config.yaml
n_layer: 9
d_model: 448
n_head: 7
n_kv_head: 1
head_dim: 64
d_mlp: 1792
vocab_size: 16384
activation: "swiglu"
norm: "rmsnorm"
norm_place: "post"
norm_eps: 1e-05
positions: "rope"
rope_base: 1020.0
rope_fraction: 0.5
qk_norm: true
attn_scale: 0.212
bias: "none"
tie_embeddings: true
parallel_block: false
extras: ["capped logits"]
init: "uniform"
init_std_qkv: 0.0367
init_std_o: 0.0
init_std_up: 0.0367
init_std_down: 0.0
optimizer: "muon_variant"
lr: 0.00299
lr_mult_down: 1.5
beta1: 0.93
lr_head: 0.0152
grad_clip: 0.5
warmup_steps: 200
schedule: "wsd"
decay_fraction: 0.687
decay_shape: "sqrt"
final_lr_fraction: 0.0
batch_tokens: 131072
seq_len: 1024
doc_mask: true
train_tokens: 547800000
steps: 4180
dataset: "wikipedia_en"
Each number is 128 + 24 x the weight over the matrix's rms, rounded and kept within 0 to 255. Layers, rows and columns count from 0. Numbers have three digits each.

# gate: layer 2 MLP gate, 1792x448, rms 0.0254, rows 1738-1777, columns 112-223
# up: layer 2 MLP up, 1792x448, rms 0.0247, rows 1738-1777, columns 112-223
# down: layer 2 MLP down (transposed), 1792x448, rms 0.0144, rows 1738-1777, columns 112-223
gate1738:111139097155100135146132148143135123133152143129145131107099130150149162133118161169126128131147133118091154134093107103144147117101162111109203140143136089134106154151114087135122130142117126139135136138118115170152128129111123137149135126134152095129164089088122147155116127095146088113161113126146129122125100135111145106080159059141
up1738:123128168103171150107124137147144156133088087142088162126145150118097085150162090095110157114113123134149087130142114141164110138108134128146071123152108169109147088085085166151145140075107120109122109115157150096155138152147125118066148128131096159144112144153140144161128117122098145117107161128109126155113150104134103128164104157113
down1738:105128143159102109157126146135121142130172106135137159104103130157161132134140141142130131123117116129107135144132156143144131135168123116123161155138151118115127174158135109134125148142116119175103117130118136174132128094126129128153143127114135164140166108133135137123126138127122132125136127139164115129141119141162133128116123113135
gate1739:076107144130098116119130089141160160135113146132090122130119129106136163120142120101097148130131108126104137102139120195132133085105116105104112140146094147070123108137089106137139113105149129123119126092149120112123116144152099089129095155157119091084176149140139108149078107099146170116133147100138114152113149082145096135145119119117
up1739:133151158149118127151107117116129193126129103156099148121142107141147097140123135148142125118123153117141110119079083107139115109132098150107113110125148156115160135161107136094143145113116105133150141104114118128115180085136128144128192135117116091125114146132135102146184146088110117185112126162127178119150090103179168170120119102097
down1739:143096180110117054125130155100144113114090116164140155132132096134156145112094080090122101114114099106109145128121123133136062134153139095151153141114139146188132112141157134125093131096147140137124103063130121134104168101176129127162105167125086133125110144119134126149132105118105168060162121101159126161129142084139134118131148107134
gate1740:110104133113101139159105144108112103080146090132137167121145119122143083150141097118141114152138123141146111148143090123106098153095108152140145125110107162098164106103143164098128142155173125164086142150106127122186110150121154117110162117108130146121094123150120116158101141153150127114138111109146107165123148096127150125168179124103
up1740:120172134127134102159158106079112158182150106094145084126100127145095126112108124095168112112136105102088156086081139131154137138145094080124080096125142103120150149144190131112085140161148096169167095146142168132164143139117098118114117131098140120145120127146116118134086144079174112153163125148172128122137103111125112099157112145106
down1740:148177143152124180132113112133129143146130158126152153126149135125158134124146121166068145103117173191144162111130156130136144170152165135113122161098128112080115131149154137178118138152124145145134124117125124110076157091131145127132118115115154155108144138135094165128119121183099142168105112169136147143167213103196179150105069061095
gate1741:103120152104162139154121128113146112120166141126092135150100124132072119113101105116131119106158132148119116129139097128119091122125108147116114122157154112138139116174109151161119109146132128166109113076154098112131121163150110128109148109157146188118153126111132121134150121135101100121129145151135114136134123105123091131120114113151
up1741:162118152113101098135158108126093115137087129122162123163124129113147128107174136118109115125154141120110126145100131108129130137170146110118182155091123146149122171157151086161118116116122154115114139129080127149161139145112135112130145128079136062171110168143106121139120157150104123130158127072084107147153126125125139129124104151137
down1741:141134168113096114099150156143110154128153119125093143143149122149156120141118135116128134144110133150094154145128124149113146103095150125120114138105136137108140110151102159145129133135145125172142124116132143125082127137151142118091113152159126188126112119119118156152158092135145098134134161165146121132129149103156097125142150117129
gate1742:154091138156134162113142120111103119133177118133112182090117144140124067129142089163151147129133159114151163109077106103111128150116114131110135164161090065116107067117116087148100161163128165118146117146113079141072146160092159134121123109162177055137083125149110183191126135165107112128100109147161158124154150135135139158138137064053
up1742:161131130143129082139117153150146120120124138121099130148111140146142137125117101156147093115147118104137140127133130131110138140140119117144139127099135178137105144143145115126147108165126126164100136144146151090150128113123141113094107114126091154108131130155150061102122136108153117175136094119124098076159086130123107114133168119133
down1742:092108149114095159142142127104184140142131119158132139137125089152133120117125144110071141118084131127134109134154103122146113079103113127129123132146134178122147119129149113142184135113110075129104130163166122144139132089105078097171150096109115144149062094131100122115178111120094136109114153107174089128128157143122125142132103130139
gate1743:121172166197146146129097135085150147129170117148148127109106099100099136158165123163101114166137133129140110142102135127122129119094163174118160147128111105113125104134137102163091100140172174149143158073106139119116119109130138097144125103128136139094121129130149134106131132160153165139127104140164100144098131118134107113087124146142
up1743:157138145120187123112145114096182153139074099111106113113145120116127145145120108166148076121088145123118132142137124151132083128140113125172134109102128106120114121162136155188115128109149123109155138131128111096107136154126116125110130123104093121115103100121144150137088139156123085131117138116104152116089116158130143127122112099143
down1743:158132126098110092114130138144093137138140153106168146152166124130113131135136121117146116128107150109179147123167140107112132123134154184110108151173078123133126146112106144120144119131131133136112115111125151138153117078168115100128108123086094110145111112107120110113157145091128131101130130152121111161183154101130128154083136118103
gate1744:108143140117162116156110087106162157112106112095088120121155087187139138128089099086112110151156129142105110130146156169151117136130086115163105138087140124127087129139104159175093136149139141131096129129112111131111138137104112089144133123135179142148107116135083161091104135127117163117113192127148080136098147078103093142131124161162
up1744:073161169101167119127121119097162184160087081108120118104102117112134128117088099108132098125140124152149122168123166144141115159136134085155126148135126137134090151117120114116065112135104118155122125106102085101095144114133137119150169148096180148101131125163100151133084123136094097100135160106112147137113131095092078197121154138149
down1744:170098113136116082193117131141089126116134148098116134117114181161110136146114124090130149127132125110114118136106158144142164086088126116135132138138134142127136092100112125166139145153127119152093159121128167117148116133171113120134134128151145195151112144155137151123153113134151105126111084117140124174150139132143108112146152140176
gate1745:159140143129085135112134167120152106146088118105134138177140115111131101111168104144129126114099127097138074142142131160079158140123111099129128133129129155156123098162129099105088132124141133141153098116083144145093122090182117094106171137121113118154125134129158103123127167160090111177141126105122119141135083133125049125146106123144
up1745:127105144155151135150114137154136192075173134132141122075084142127144176151155125063147142160176134118127159140091130137175121155173157086095111118159075119146140154123154119130120160128103129109109102105152078115153142192146149154096135133104145104098093142166083103124129093092143132094097154136119072143133135119178112143112145140137
down1745:135109118176096141099112143102120110149135086122130126115121148124097087138123093165161100122141124155097127135144107132115140102167149146095132128156119138113140129096114148127143119147196168117183162107091137118134129131139092136150133117137167106102122107126108156069080175112114143104152146147146118112122110199085143131162107116145
gate1746:120118152082122111141119124115135102094102119160126163122178114149147159134122131094131120090141095127126123163132126168139137137088131142155141128110098104108170121129111131069120112145147139124128145150105152110080179143142154129122174142127108111113142117107108122126081182123153142123129104122133130104130129051154081144121101128102
up1746:117122112135106066133123159141119162125119131103111140139143092130124127141093097131098097120163124097117147096100116139130164157145151140099125190125099108124151090119107151124128095079110141127098125126137095106154125121132127151134109092131140111091168125172139138131118099157117152130157082105104168110141104148113116146133122123148
down1746:121104110112158115129138118118093134086079137170138137132118097161180075122123121114136159111124093130121120157112105126111149142168121111142116103140114139166130151160160133073123168137125127178075118142194124118138074149112118141108122134111166134116164107129143129082093149154137117163151101103102048096124126119107126098125129111156
gate1747:125120104140121122097140120142118144116129104141139156133130188122085141146159102147096115133125129137149121130136131169076119160133118144134125121158152160126180147148124190161086135125131130106143101120140092113131117121136114179129098126144128169115111154198158127126124151096114116135144157139159142156111101140122165123123156094107
up1747:115127114136126100103156115156166122094130115138108123137096125140133109122116181110114100120114142133109141109160118171126142124101165120117141158114131124148113126101110118153146118133110109138097150109137139151108149085138116089169141103109128113144128128112084133121143157119135116117122117090118132120174136113140124133151165183176
down1747:124090114123152093075139089133083146098154109093118147191192108114091083149128102115134149160127139148116139108155123087146169125171176163146092067128120108126131114112121124141097124161109146099126128143124167117124090150124125159119102126129106086078100128094080110124077108144151110171137125171145115141110144128157161090119083170058
gate1748:102115117113126134121130107112126135185107123124096179145182146136139133115124162158127128157126157146149110126132101140151113100100112131145134111062144091103111102166125110164099129130097101131140118144136116133158123143104137139086109143151132141134103121126161124125140113134150165114143151177135097128118122135153091111084159125140
up1748:149146132114140116098151118096141150118157157157133122118083091153108118147084113115109125120130128129141115120115147161145116156144156079136162133172088151131168107116110140151109109178111113167080106127155141095100142145134152140115177170136137090119135171147065078144154127107128150125113097130103124121112122159138075137150151093133
down1748:120202143089148128127165138171087163107158095081087066106123156076149108112170131157147111120113133076115088120200114108087123093182099162121150138174142115092126150095104107100137089103138094088110153102118096093135099128109167152108084128122105208095140152127131110084150080113089116087113163129114117133185089137069153120203162117105
gate1749:116161135128096135161090100124121090128094141118104118142140078144148097136096130128099128171162138126158148116132127153144114114123154118180095083137102162094137160127160170153129131133146127131130091113167121111087101127162107121146116150107095099114102164136103129097112094120123125097096122156169100111127145131140137137122102136129
up1749:122116149125149140147137120129121163142155101113143094110133116110097131133134107122119163126106143198113109144112145158142107155143112162157115149148144095093113148119133124128161113128147073124161137111127087095122137167129115149128142136145118091121144147162130151133150106091159135125128104158105120125137119136098105102122135112094
down1749:092120158124143103125146135143084124094144126089120103187131155130144162169151121116148131095133134121089122171176124129147127114151062100101145104092131117154101125085112122115115140122081148126119112111107122124104130113118121105132121154105100172145163082103126135113098129128125139125121142142121110131124157173091133157164105144127
gate1750:139163176117141135134133126114173151117138163182142149122144128151138156158084153107141116189125141166113135124132113150151120122133172107120149154127137198087106087126168107104085101122122138131120093121111109152089113128129157127124157157152097131115185165137099165144162154140136126142088128095124060136126115136114107108113126157148
up1750:110114089145108123121133116113132146072136168127144117091158124114144136116123124115182096128143158110119111148150106130082138123115132142124127137156138097164141138174134140097172082095129144165120168121134147162150153111148100127163104127160118129104088091104115093124133102122122075094150160166142102128136139133162108164164115090130
down1750:119135160081120084139132139126090133160128127122123085178144103161106124157114104162130105146183125137121084099125112104097124138119142132137189139076151125153092162153092149152134139143059112116169155102110150149122144124146098168127113176157123128178101142171155155122150135151157192123138101149106127158125137096110097079131097183146
gate1751:116139113125131140125094140152118098106129115148144152137131158094159131159179150049145161134146111124158180120133093122113150120140103105109110108113110154128143121142146131098182095140127094135126120156109120166100137121100135133117104153100122111132138133146147124162131139150101116103140130114152130134147155150168149098109135134129
up1751:127122170107117131155122154120117145119169107116123109142138144126144146153122119150147132149126175106117120136143142134126152101103149147126154093113126138155092108122140135113143141157111074128150117123158176153159142144102133144094154107086087114168119140114121151084132144119141123149152106109131147149115118139118146118079150106089
down1751:120109151115140162081100121129149118116088132134109182091121133131143135122093156090141121146117123137159178104156135124079121135114134082152103140145117174096093128148124111158094097101122166106119108117129146112114127183139184139160124150126128101130127161157192056140113106168131096136122152133126133122100105121149128120134139126141
gate1752:185087130185116113161160141103096145136144118164149121103106113094134122171110162129116158125124145156130083154143121142113085117097160150114146136093138127101125075113130129140123121123150121137132106121107157116147151117093183179157113124142151196145139160110110156114173141172151141137124127123128128138112142093099125114097095149092
up1752:142131134168113097147162122108125116129108136157155122131133133091154148154111137108095161134165084134191154108119111140108070121122133131145105146108141120188134137124123127158100118126123130124122136135114125104131159086092151140120145145124173150196138128096118169116185124149141113182135112098133099080114120109079123136078132108142
down1752:136149116152162122171096164118156084128114106163117151121131093148152153124132144155116115187137111092097162130112112089117126114149060116151148133082123148159131143169129119118114137145095120126106156115116097139127151119129111100101168135137136085115148155116143132112137162175108129113136131104122160114137148104125120105124128145114
gate1753:134125160105133116138121183095146155125134089111130158194090144108135121107094131106097077094098159094128106164082149127161100094120110114130139183116132111078120116148112127115117131142187139096162133122173108146125155108070144162138124148130185148076099108109153143145126112150122111110142098139119115118086071114068119126086127105151
up1753:153166113090134163123128134113107117072122147148099122169148141122073101164100143147071131091132099096133082094152129132109119127090134099109143154097137143123101129132115111176168137127107110091104147145120142179106119172091122074119161135102172112122201105134127092124169169148157144118144153114148157150152157099165100108173077134129
down1753:128130106132112162178134119145144163149114150138116121134129121110139105152149135155119138137114140143157137152124151141153157102146130111184137154125132141108121151092129109118137151109158124143156102100139131155195147117142093079152177142180132082094155165136114121160159151153093167090122136138142119084112104141091111108114129099112
gate1754:102149089109157095126133152082144149119156128133151144155145173121157161139128126166163162175109132114145146128096129156124166129161106149130108112159098144137096125135152152145094124123118151116131130145117140102157159088125130131137106143152077109192129123141179122097157102149126144169088164112088098141132139109127161127153145053101
up1754:119155088143147141110108156054134176118150125122130144159119180074139162134123112163196132165136123141155137110121167126132173155132098180123122093146094133077130113131156106158112160166096134086147121152146096109145140110144134142167081166153085114176108123140158118074164081139147107152128157092110111190107095114132155166168136070139
down1754:126151121134123163140128137117141177100158141102101097097088140075133133108126103115143152098121146106195143111131144176142133140125091121125133117132116076138139134148145122110084143123128111142121114117157087129122140126147151148143103152115085086142132137124085141101092139119100127106166121150119137112128103110112102137111137092139
gate1755:135137142128102115115090145078085155122147116124142160185139078142155115104139158138102130153132108174120135155159126122166146099118107172144141132110108152142112129132145118129131186144140122101132145146179146134142135056170114135154166143148149092135157139152088142122099158136141098071095134138176153149118131129154120135121167157143
up1755:122140130148104124104116150116075159145159109112122143176129106121127103082174127131077151147098131190128117137152129103165127144104103163158120167090125117123113163148163062125146193114087126090121126110172160147105140098205144096153191107130132080099168154122115116125151142143155084119107151122179153146142132112123135152143180172144
down1755:127137131131146141126110129146141145120118128124129138133131094161120121137102116143162082150155152126135135091127144136147118087113114114114103131120132131146146119133129129130160143128115107164132117112124140122128152151123152095161132114125121118125119150117109113137129104134114177142123154142139142094138080081115153107135116128129
gate1756:130148153086124149119149085110138064100104124162114127121102127102111133114088138117120099105140143151114144139170151100108108159151131140130144123136113112116136150124131141121144161145104132104124127114151136117110164135144118165155093151117151099087087153158135140107147142106148142118145172116120167120111179119117133128093110154104
up1756:131134111137151146111118152179139144176147097119140177144144149142119118099117128124152102105119119089126093119157119138141112062106117135138114105108145131132098081149127083119140145148100129134162129086116095159105104132127127062128114143144127128160148123108145109128095110133152093146161126135167139102160098125160097112139120114127
down1756:166132141134094130158119110113113140108135121125142137100146125109108144106146140121118133180105124146124160119126106118137073111171152132114135130104123152128146156149153143054142154150134113096137086195090170111152125077162151125126138146078100118132124136057175130149145138163144111102100134107113089154122105143131144097100128139133
gate1757:127149130127134134114145081167130144118173119132164125132132114118077137121168130106165121106143113097118139137131112114138112151118149157133103169161127132117138133143110128162151158138132138141165125180099145088129118149111142127145124110119132081117162110148095125160139138149145086120137142157141112132093129126144142124152107098135
up1757:129138110122103192165124120115118140139144056098120145128107104099137127150100132107133098143145148150116137136133094132103143133117172166120152145147126146161120153121123132104146082132122155139128146103113144174118123124164149129147175120133121116144098140124139160113091130118165125125149146122136160123128141179142148102136112153087
down1757:120134140137105131164147135126106165120084137097169109117163164169147102132172103164156125078167154080136121138144124098185117159183075119145121116147143122111126129112140151127140131151120172122169114107161114129117108148164098189097123121105113150129162108135166148145131138117102166050137117193110084108137112111113105116112106164133
gate1758:141150114115143141126160110143121141133119129132132102102112115144137063149139112126118142126141078116090152129125136098164131131084122127150096126129173119136144097134176061152116107152160171077111126131178135118107162098154089108072133099098155099155125130108148143165134147136152174131143124153121142142120152084165130126121164106122
up1758:138145151154137117178129151138142145143154163091153162142115141123108114140130157137098117108147116141095144096106114156129102162164096120144143155106143115114136100137116132123112130104123132161136173142116125167154099104137125108116145180146151140107126118136130164077159118142162098146154169120096131168146158105120141135128155156128
down1758:095113095117080198103137100131147112125136133123131073072165146175104209137120111049102137120160157096068091107118072161149124100096170136083112086149108083081126108129134178110078137092142131142145062127144152112093182154132160120135139127098113130114119161105120145163148122154133170132076135122161138163088123141110142117138150111156
gate1759:137088157072168166130103123098137124068147123185150155101118099137109114125179126113150148130106144179154156152164167156111163084123130142118154105145146137114117138138128126127077057118147155076134151100139161145189125112122132123143077139145122112147130110104155112098111162127094103124114129167142163163139093131116187141094048109103
up1759:093105094141097127167104131167118107112147125112095130125124072131134134142129116088128166141107142103150135126120134144159143065106090134146168135152110143155103129143122133106117139150126124099131125122134148148114090140147167155083160105158135109102126106105092118075142125141166154104099167071150172145122112127107098151173129152104
down1759:104125090107096092143119120062092094175151078115121141115158139176131151178103117163109186095125118118173094140122130090094138121135140078116079083166152136163175119149154173146171069140083130111063187133112105142076147172089117145077177121139137107086150095090097164123134118118093206110129095169092141091083128116112184116128132135119
gate1760:126132109136123118122125116098088093098152144123188142137082170148105115106108121104148092114120124114136140100120126104177123170137117121104144098133094120125139152107173144118157167145135125139125113136176131110071106132127156126061088146129137109125082174157134102153099170143112119121106150147082128103176137166145104114085097086143
up1760:132120125129139137109110187081132157104123164108173120157140153150154106122145137133069082117125142100148110136177082091158127155123147135120152101143117122135103124078156095107135128171152126160116147143120155110109123124125148081114097137147128158113122141168133120105119123165142149136129141144106112119161147184123144137112169076146
down1760:160140121111152131144128105106127116165103136170171146147114160105110140124111136106166086137156136128132140117123141129114123110139085133161123132102142133111149126117132145119111117137121140150120067139137186159140172156126132119145147160115140116147104158135101144167163095120081104084147124149118102109147111137129138070120130144116
gate1761:112134085134108170123127113144108119175127079148099129126135127123123116136079171133087136162086082124111139142145107112141082181114107125120143127117098126158131131106171134126092158120150116102107157125149154097117108142114138154145128119120112112112186108097077143139182119136083107127153104143116095135133097126124093151168148114162
up1761:101125116149090151141123151119109105171132064161133144118132139115116101135081149173093156132114110131101146128140088120147088197095092113148144076085094116151139106090137160088091117129119098129122142123122148097108083173147148146149138160143127101103172137104080136129139106127061112147142075148160122128137077125129076148179154119166
down1761:136142102125118162145124128141134097112137081112123140120123174157141150131115177157133115133126113149132108129098093131117124107104120110087102139114110119125163124142118109098117130125108141103108108112133132140129105125162136122103130145136122113087140135129125121131111151118100082113109104159176131095182140127124112142137147116112
gate1762:099138108132104132116099110117137141140107148151155120123137144144111133148162126140140174112092179113142104134141130157136175108126135163124069113119089122087128150179127122093122170167145131146129154145120101126128149164094118129107120132131154141131133135123116120137083104167136139130125159162094081144136122094154129108105128130100
up1762:135163100096079131124117106126184164155097145121136122119134095127105117126164160148107176086115139155146097141151158159114164134145148142119124131110115114134140118208089121114145138140144144139167123134128126128143119179102108157150125152146177147166108121137106134140124126172148168107129151174090130125126139086185135108110132117114
down1762:166112150134106114115122130122147117124150163110118156103129119134109118144109115114137102149125135132141152102123139103115111161121116160131143145140110106090119115150135113092152131112101112137135124124091110116149107120142108098148110090089121163149118124135132117097118116129133073091136141122094140127111095113150125128149129132182
gate1763:103143101129127121140131105124169075095171126153133151110119064118113150193100117129085115118104105127150109176139140138119099170153089153130099119111126145105107120103116111158163126141145154134094143164140140134105137113093099143077146113068172163095147145119158158124165115176185100118152103073113118122135120117083093111067088139141
up1763:160131124114170113150131139120091150101158103105130112154109161111178136116153139086131147111133119095095109088120105133144121120137159137119135122180101131156109123097120136151122137108117136115121094152139121101123111198128145140128131122163086134120119126128138115129114104096120159134100116159140121110097141121173155107167138082139
down1763:124170133174137116147093114167116135154138164114112099173124137123128140144147171169147135092122156165181124146153102105137122160164099123172106128139149172101165132126097093130143081129103126120117135126144098125115138107147110118124128126119106074151144146127124127119156179138114147145140155140160134132136149140131134155122120170132
gate1764:115130178123092185106127099144120106137113134129124121110149081144140112109109138133110105113130131121123161075156168119108114125125159134130125115154123121148134143112190164094124130111125156157121147097118167111080117112097112163104091155093087127107121111113146124128116142158149120129123148179138131097137104126122099121114146115132
up1764:134148126122148112153103148130159143159152123151117093159128122171131076170122125088175136144114116113118129155112133195129118141148129120144116164157125152109135124176139145177175118123124118131139116148151089118144125132129142122102142130103161116128106121151158173092070119130111127181108144089159139110150128129110106136100142114114
down1764:135096146105144080109117177119097162122126096131169128151080085139096183171142132129114109116100156090109157127121161121162117093121119150132147133165149147139091084183132158122115154103080111158144132143117158148157070128130145125101145135151143136183101175120107127075130156120149082146138139147113096091121107118135099106154124137111
gate1765:142140120149115109126139141105154094118127100132132113119103126155114115151126109169144088142162142101145100128127127120101166141138108133086126086143129093118131155134126104113124175104103141099117132086100107110127109135125154129089137138162110126107149157183075145140083121142171096166127154134093147168134133090155150102135125098125
up1765:143134152152153151116112112159110167102148143162108092153130137157157121104151109084185135139137109142107117135122101115120094119127123117139101149130127126171129153141142127147106081105082124159167112107128112122108073102131155120159172104134139144117102138129131072133112103139096119097098090125089165144192106144074148118101086104134
down1765:100132159164149100101147130107132123160107154119125091111101073104129117173129171168115170184091130114092104138118112167142157101124119113135130138112153151129165096078151122144172140113165092140126163092104128106157122150127080133083126179118144056098194142107142112122128110142102139145127124123172106112142132118156080111107141097084
gate1766:139088092103101112137106103084151143133134137136183139085147060122143091139111154139107115140131197142149142125102129170129133181136159102116169114123132141103134136119097141139072127143117176096084080093075102139120099106073129102118116131134169119109184130142139148095119116168119132129115156131091172114154162109100107157162131147148
up1766:113103105081103112155125146116121181175132123130152137109119036109175047146086127156090164131113186115166122119132126127132137182130129078126110114098105117126114132136112131152102144118112123140110093123093097153098110063122139101111115143164143091149204098140141158072165155180122145114145112102108133111147139103072107128142115169143
down1766:148082138081116138126121115141106114151111119121170150113141145175137169113132107121161126103165152124120120123139115145112135123140133135160079127156097144127143114131121132136121107155141127126162150145159100106142127144146164125137134129102131097146126141113168151123107136138121120179138129128167138135099114128127098130130156097123
gate1767:138182122131092138138133065123182132169140128129116133141131112165135102151132152115130135140165135120129123097114162098141125136128124135084136129164194138144100100120129093131099162088125137163170140131092099121066155103118128106091116100101100106127116157129091109098117119095130112149126113103119135156146065120164105142129108058155
up1767:146134131147094139165144106123128168114137118109124114137141157123119134147142156100135099145110133082109143137151120095111155135122156097098130150169156103171101100106092114133108136107132125156145131138107110121123147118099167142099120109131121120138144142156089145117128111141123149132110125142133139133117101118135138126156102122127
down1767:120178120145123168124137100135140134107150117120122163088066126127147107122149104156113132097136179154149159150073113165096173126112103143150141162142103149111151145108137133131151115137128149093118105125121121131072094134102089117119148116160115128123110114110152105167164138174115138152158105115101106106149139138097076140121147133152
gate1768:139164129150106135111155116085098122127170072155138125130093093121121142155144127131173132118107151129161134175186137116119148134122150087177104154139147112128153156120155148152123156103131172179134124135141123073108184113099154158102087079103160128141153138184128155118144136129124140122117120116149165143124124111065126113128106132119
up1768:146167094131110114117133152113074147103160119143163134107101113121090130153135124131108146129110132161104130143152166159139104105108117130095147083088118135107132141135151129146133150126156116159125161138132089104077119099132120130091124162103109123108103114160141096124112122109140145118144113121102168146130160157110141137129126159128
down1768:135135153114138141155150080064168089139176097062121124125179158178082073126147176113171088121175146130134128112134059138097115106140110135134113176127094141113127087095105172151150100103101072110129122117147112142126158177135140111115115160107139200150099137121092075151153138085126072202139118099117148098082102101167153151129096134131
gate1769:094151154109093171140161124132122140092160145134138182095160142103088087121107111128085183141126116136144135151105104128124073156102095159106139166180143089116133181133136123154112079169112150090089112139107146165101159145121107113186148110120175168138130127145132160107146129164114118139159138127104126085107153125155082082140119130140
up1769:174156112134150122133143159140153132144130137139101136124123150146143176142129129096116081146121129102080091137130108107167140137106119115086123126110158118118146127171144146114161129131110132162141087135173103145118174096152129117132127132127139093117128097163099152138118135119121115127119130137152119129134094123134121101075122120105
down1769:147089129122152127102113129138127107112132138125095079126112129130137117097122168106153122111109145120139084119120104148100174108105161089144125119127129122159116133176063147068158142119106093156094146078133156109144121141145151116112139166144122146105143120118147047122153156104139114159104148124118165124176155111120166164128123145078
gate1770:096110143174163093153132104149155129122140114131071144146090140130165110148130129193070177146118131170127133085159128123121133133104123148121116128117136102099126149135173133100159149100116147082150151112112101133118131121096168147152112142130117134114119138130118152137147115145111134125081162160087146146090095089145117148121084094138
up1770:107152113123094151103105132122115144108124173150146117105126122139113155127135083160144153118086154120131134143124120118145151127094139097058107150146110143087118123158121112171080147122157142155139116115148110100136154160136126125128144149144123135100129161123105169132098095090137156097137139159135146110125139151140104144108143088133
down1770:149158096161142138110102105169160110139118164154113065128119126129118140101135078085143138093113169101104207124069160121115099094165138107124150080125132181098195094137141074155157113125139165120095110123125087170102140085128133117076170131165158100139132098103102160105084122144107124171117118125123096099138121163181152121147094150107
gate1771:120117144126129115112135110082175095145134102096150144162139110120193109083183123093084110127173157101127119136148134128121107104191158087133111157113178106140157157126096144131142167178141147127137155085109142134095137125111125166108130137133134136104112147108160127158126170146103142144134116110164166113097118190166146113094128190133
up1771:113122143134104096131124109083147095134109129140145115172103143184119101101119103111120108137145111129161131173138139163131093087112140115147130120098140090103130151107142158105119093152131090148138126063120112133154097133139137098128097141146169142127187115103127101115136148128133102129102092134109192139114118151114150152090144117111
down1771:159161104144161165157071150107145116079161094135154133129171109104159101084100122132095143143146166116106148076111121094112146109111072112113145086075127111127119127130151088117161140166151134123156076175136185144140068114170158117116139167147082125146111110155158116106108119136127107113122142108153077144193149125147090170174106176079
gate1772:090151124136120109172131158182115128139108137069090102158140149151126131113106154120088129132123141143153170168104134142118095120145159160128087149140119141136133127168158136126122163091093140086112098112132086119105096092097117125126142162168130143111086152153181116131119123156093118127111182144168155137105110107140096108114169131147
up1772:139159139120134149116134131154106099124155161124130125169200155146155125152138113083138098101169135122121149151113141109138134141154138142148119124106179145124103146107145107131120151115144143111121070110087119119145163075096156115120134139144148106132112093164127123149094188181090156121118149099164174159164137115123101125139105145129
down1772:159104131131073161148094108110133122115130130141123128129102090113085120126140124109141145119080135130105144116127160147115146104114109111068107144143104109143164118128142122106183158132105106133148159091144151133145172176134145103136148127126125156124118102115121140117132099111176141081118129105108099109174114114122107129158139134147
gate1773:184133120130118116127127113120110111164173121126094135117123111132140105109124135122104130127111120155128127149107113149071108131132147143126115128128161144124093139137142125121116100160152143138150131115121128126143130151143136133119110073151163146150139126151125122097137142126165161131138085138131130113145121144113175131112117087155
up1773:093064121123129065145100104182131136112105138093113133128102135140159184116123127114118116138138124117108178084132119133165133105095135106196187157087104087087118123100153100148123114101116141151120145130140156125154104143124111159170103144117155097142156104088135127129165157172104170150177108137100164125127152152092131137116090174127
down1773:139167156134126171150095140097143137100116145122149131186140127159121109167116137082153134138149141145144151111155161154153136128139125120143102095162166150131141128103114147106143164099141131141171086134135130128162156126196131099125132106116105109134105169129145154136090088117135147132120114147117128097129109089147106125122146081177
gate1774:109121095125120134136110137086138114105121099100132143125125154092145125140103133100104175079128137104130151142128098108176124132120129144124126120151139131047127117144118105190125138144116156122120132070124122131132139109171146090141115094093112134121120136160146124078094146106059169103113102117105126150114104137155104119129128111157
up1774:120104127131113103131130102100090105131091165116154100134117122148148134138158117122135144148128054134119115115162164141115137134143102106180121118135109113150137148137152154100091114130155125096170108162128151123142139101107126135113117157154140081108101115123125136137142123129089072118144105129144105130149139158160136135125159121114
down1774:109165136165116135122157091159153136122136120125119080149124139147135168105131105105102101173124084129145149188064128124150128127085133086137123175105171084108170140132115121189155131141120119134141100142174138140158088114051102147123190133103175119141162142116132135130082178112123116127156136093123126094137145113173135153121122129115
gate1775:155094176127082123116131116101132090105139132161169157173096121137106140151143104156113098102136124176113134142127164167099117142100093096086140146145112149132137154145127140128141127120126154145093160138122174132081114146107130130151082132101139178148119188113139106148133128092137116114147121107132163134119125105122191126143119115102
up1775:133079169182115167085123107117119118093094130121144142130105145119112151148150110163087065149199138196093126176125163152117118125092105132105176139108116129125134109115112098092100157134147144124131149172120197137088107164078125088158103105116142134138121198089094129135145132096141105091114129113106134166149124113105147136144111101102
down1775:086145089147137108175163121123073155141107126115103109114181138156102112116129155097187167163107091117172121121130120146107102120128130160135121138144153131113141101132142121143133141147166090137113145115107073087117156141140159122113154156149118100106149122143111110121170129138089138160146154127173143131114107153113120139118125131143
gate1776:077110077139122106150107147172131089130116153135083097085131122157093114120124191117127084117124100131119079099143151106111103155114152130124126153069154076146094134139124113142144110149089118139098117141127163155122111102125121153097126148119170098084111150139140147171123154164104102073086107164109086119119130158100094165182106108149
up1776:105134110132123066134100097134111141127093168158100129112125128058086144118128184127137132104117107089081136127129134158102129115117151103108172135104146141158125116090149100130125123138135122112113145139133163109123108144127121171077101104101170113086115164139110161131126160123105138082135105109113103154146140152117100126090111110179
down1776:153118106149155155132105141127166087124193140102135132130143106188095114140128137115108093149156150124120146124126139146169133123087112147142123162128149116129076168166149117096106096121165128134157148115109103092072128083148123147146085134129108114140112101092119153147104131147141128137151104134150109094123125076166170089152121153148
gate1777:108133147126142122120138120118138153099149157118124086133150148124154108116121153092082124126143135141156117124133129082134136127108121112131111104134099109132094140094148079126110155092128125112119123145123098144165101136112143088091129142119120097112110175115094127139136135121139144142079152117095117120136156137111118098114097139126
up1777:134104104188119143134111118119114122085135085117153145128142146075111181132049141138085188073072158084116152134100114129129094092151119117139133095153136122115131119162189100113121166131074088090159143086169130117112135122106109158114106106114105134141181089121136132153159110128138086101118156162111143174127127137099146133152155170139
down1777:136130084106166102124129117089133138170135149097095125192133170108170099148148125120138111121172100105114116119150118112108128090082125095165168096126110117130123161180129099115113158142152141100113128157110098156173122105153098104129117125101159097153113144196156134152091153123135112125126099110175126080222174164116083118134139136183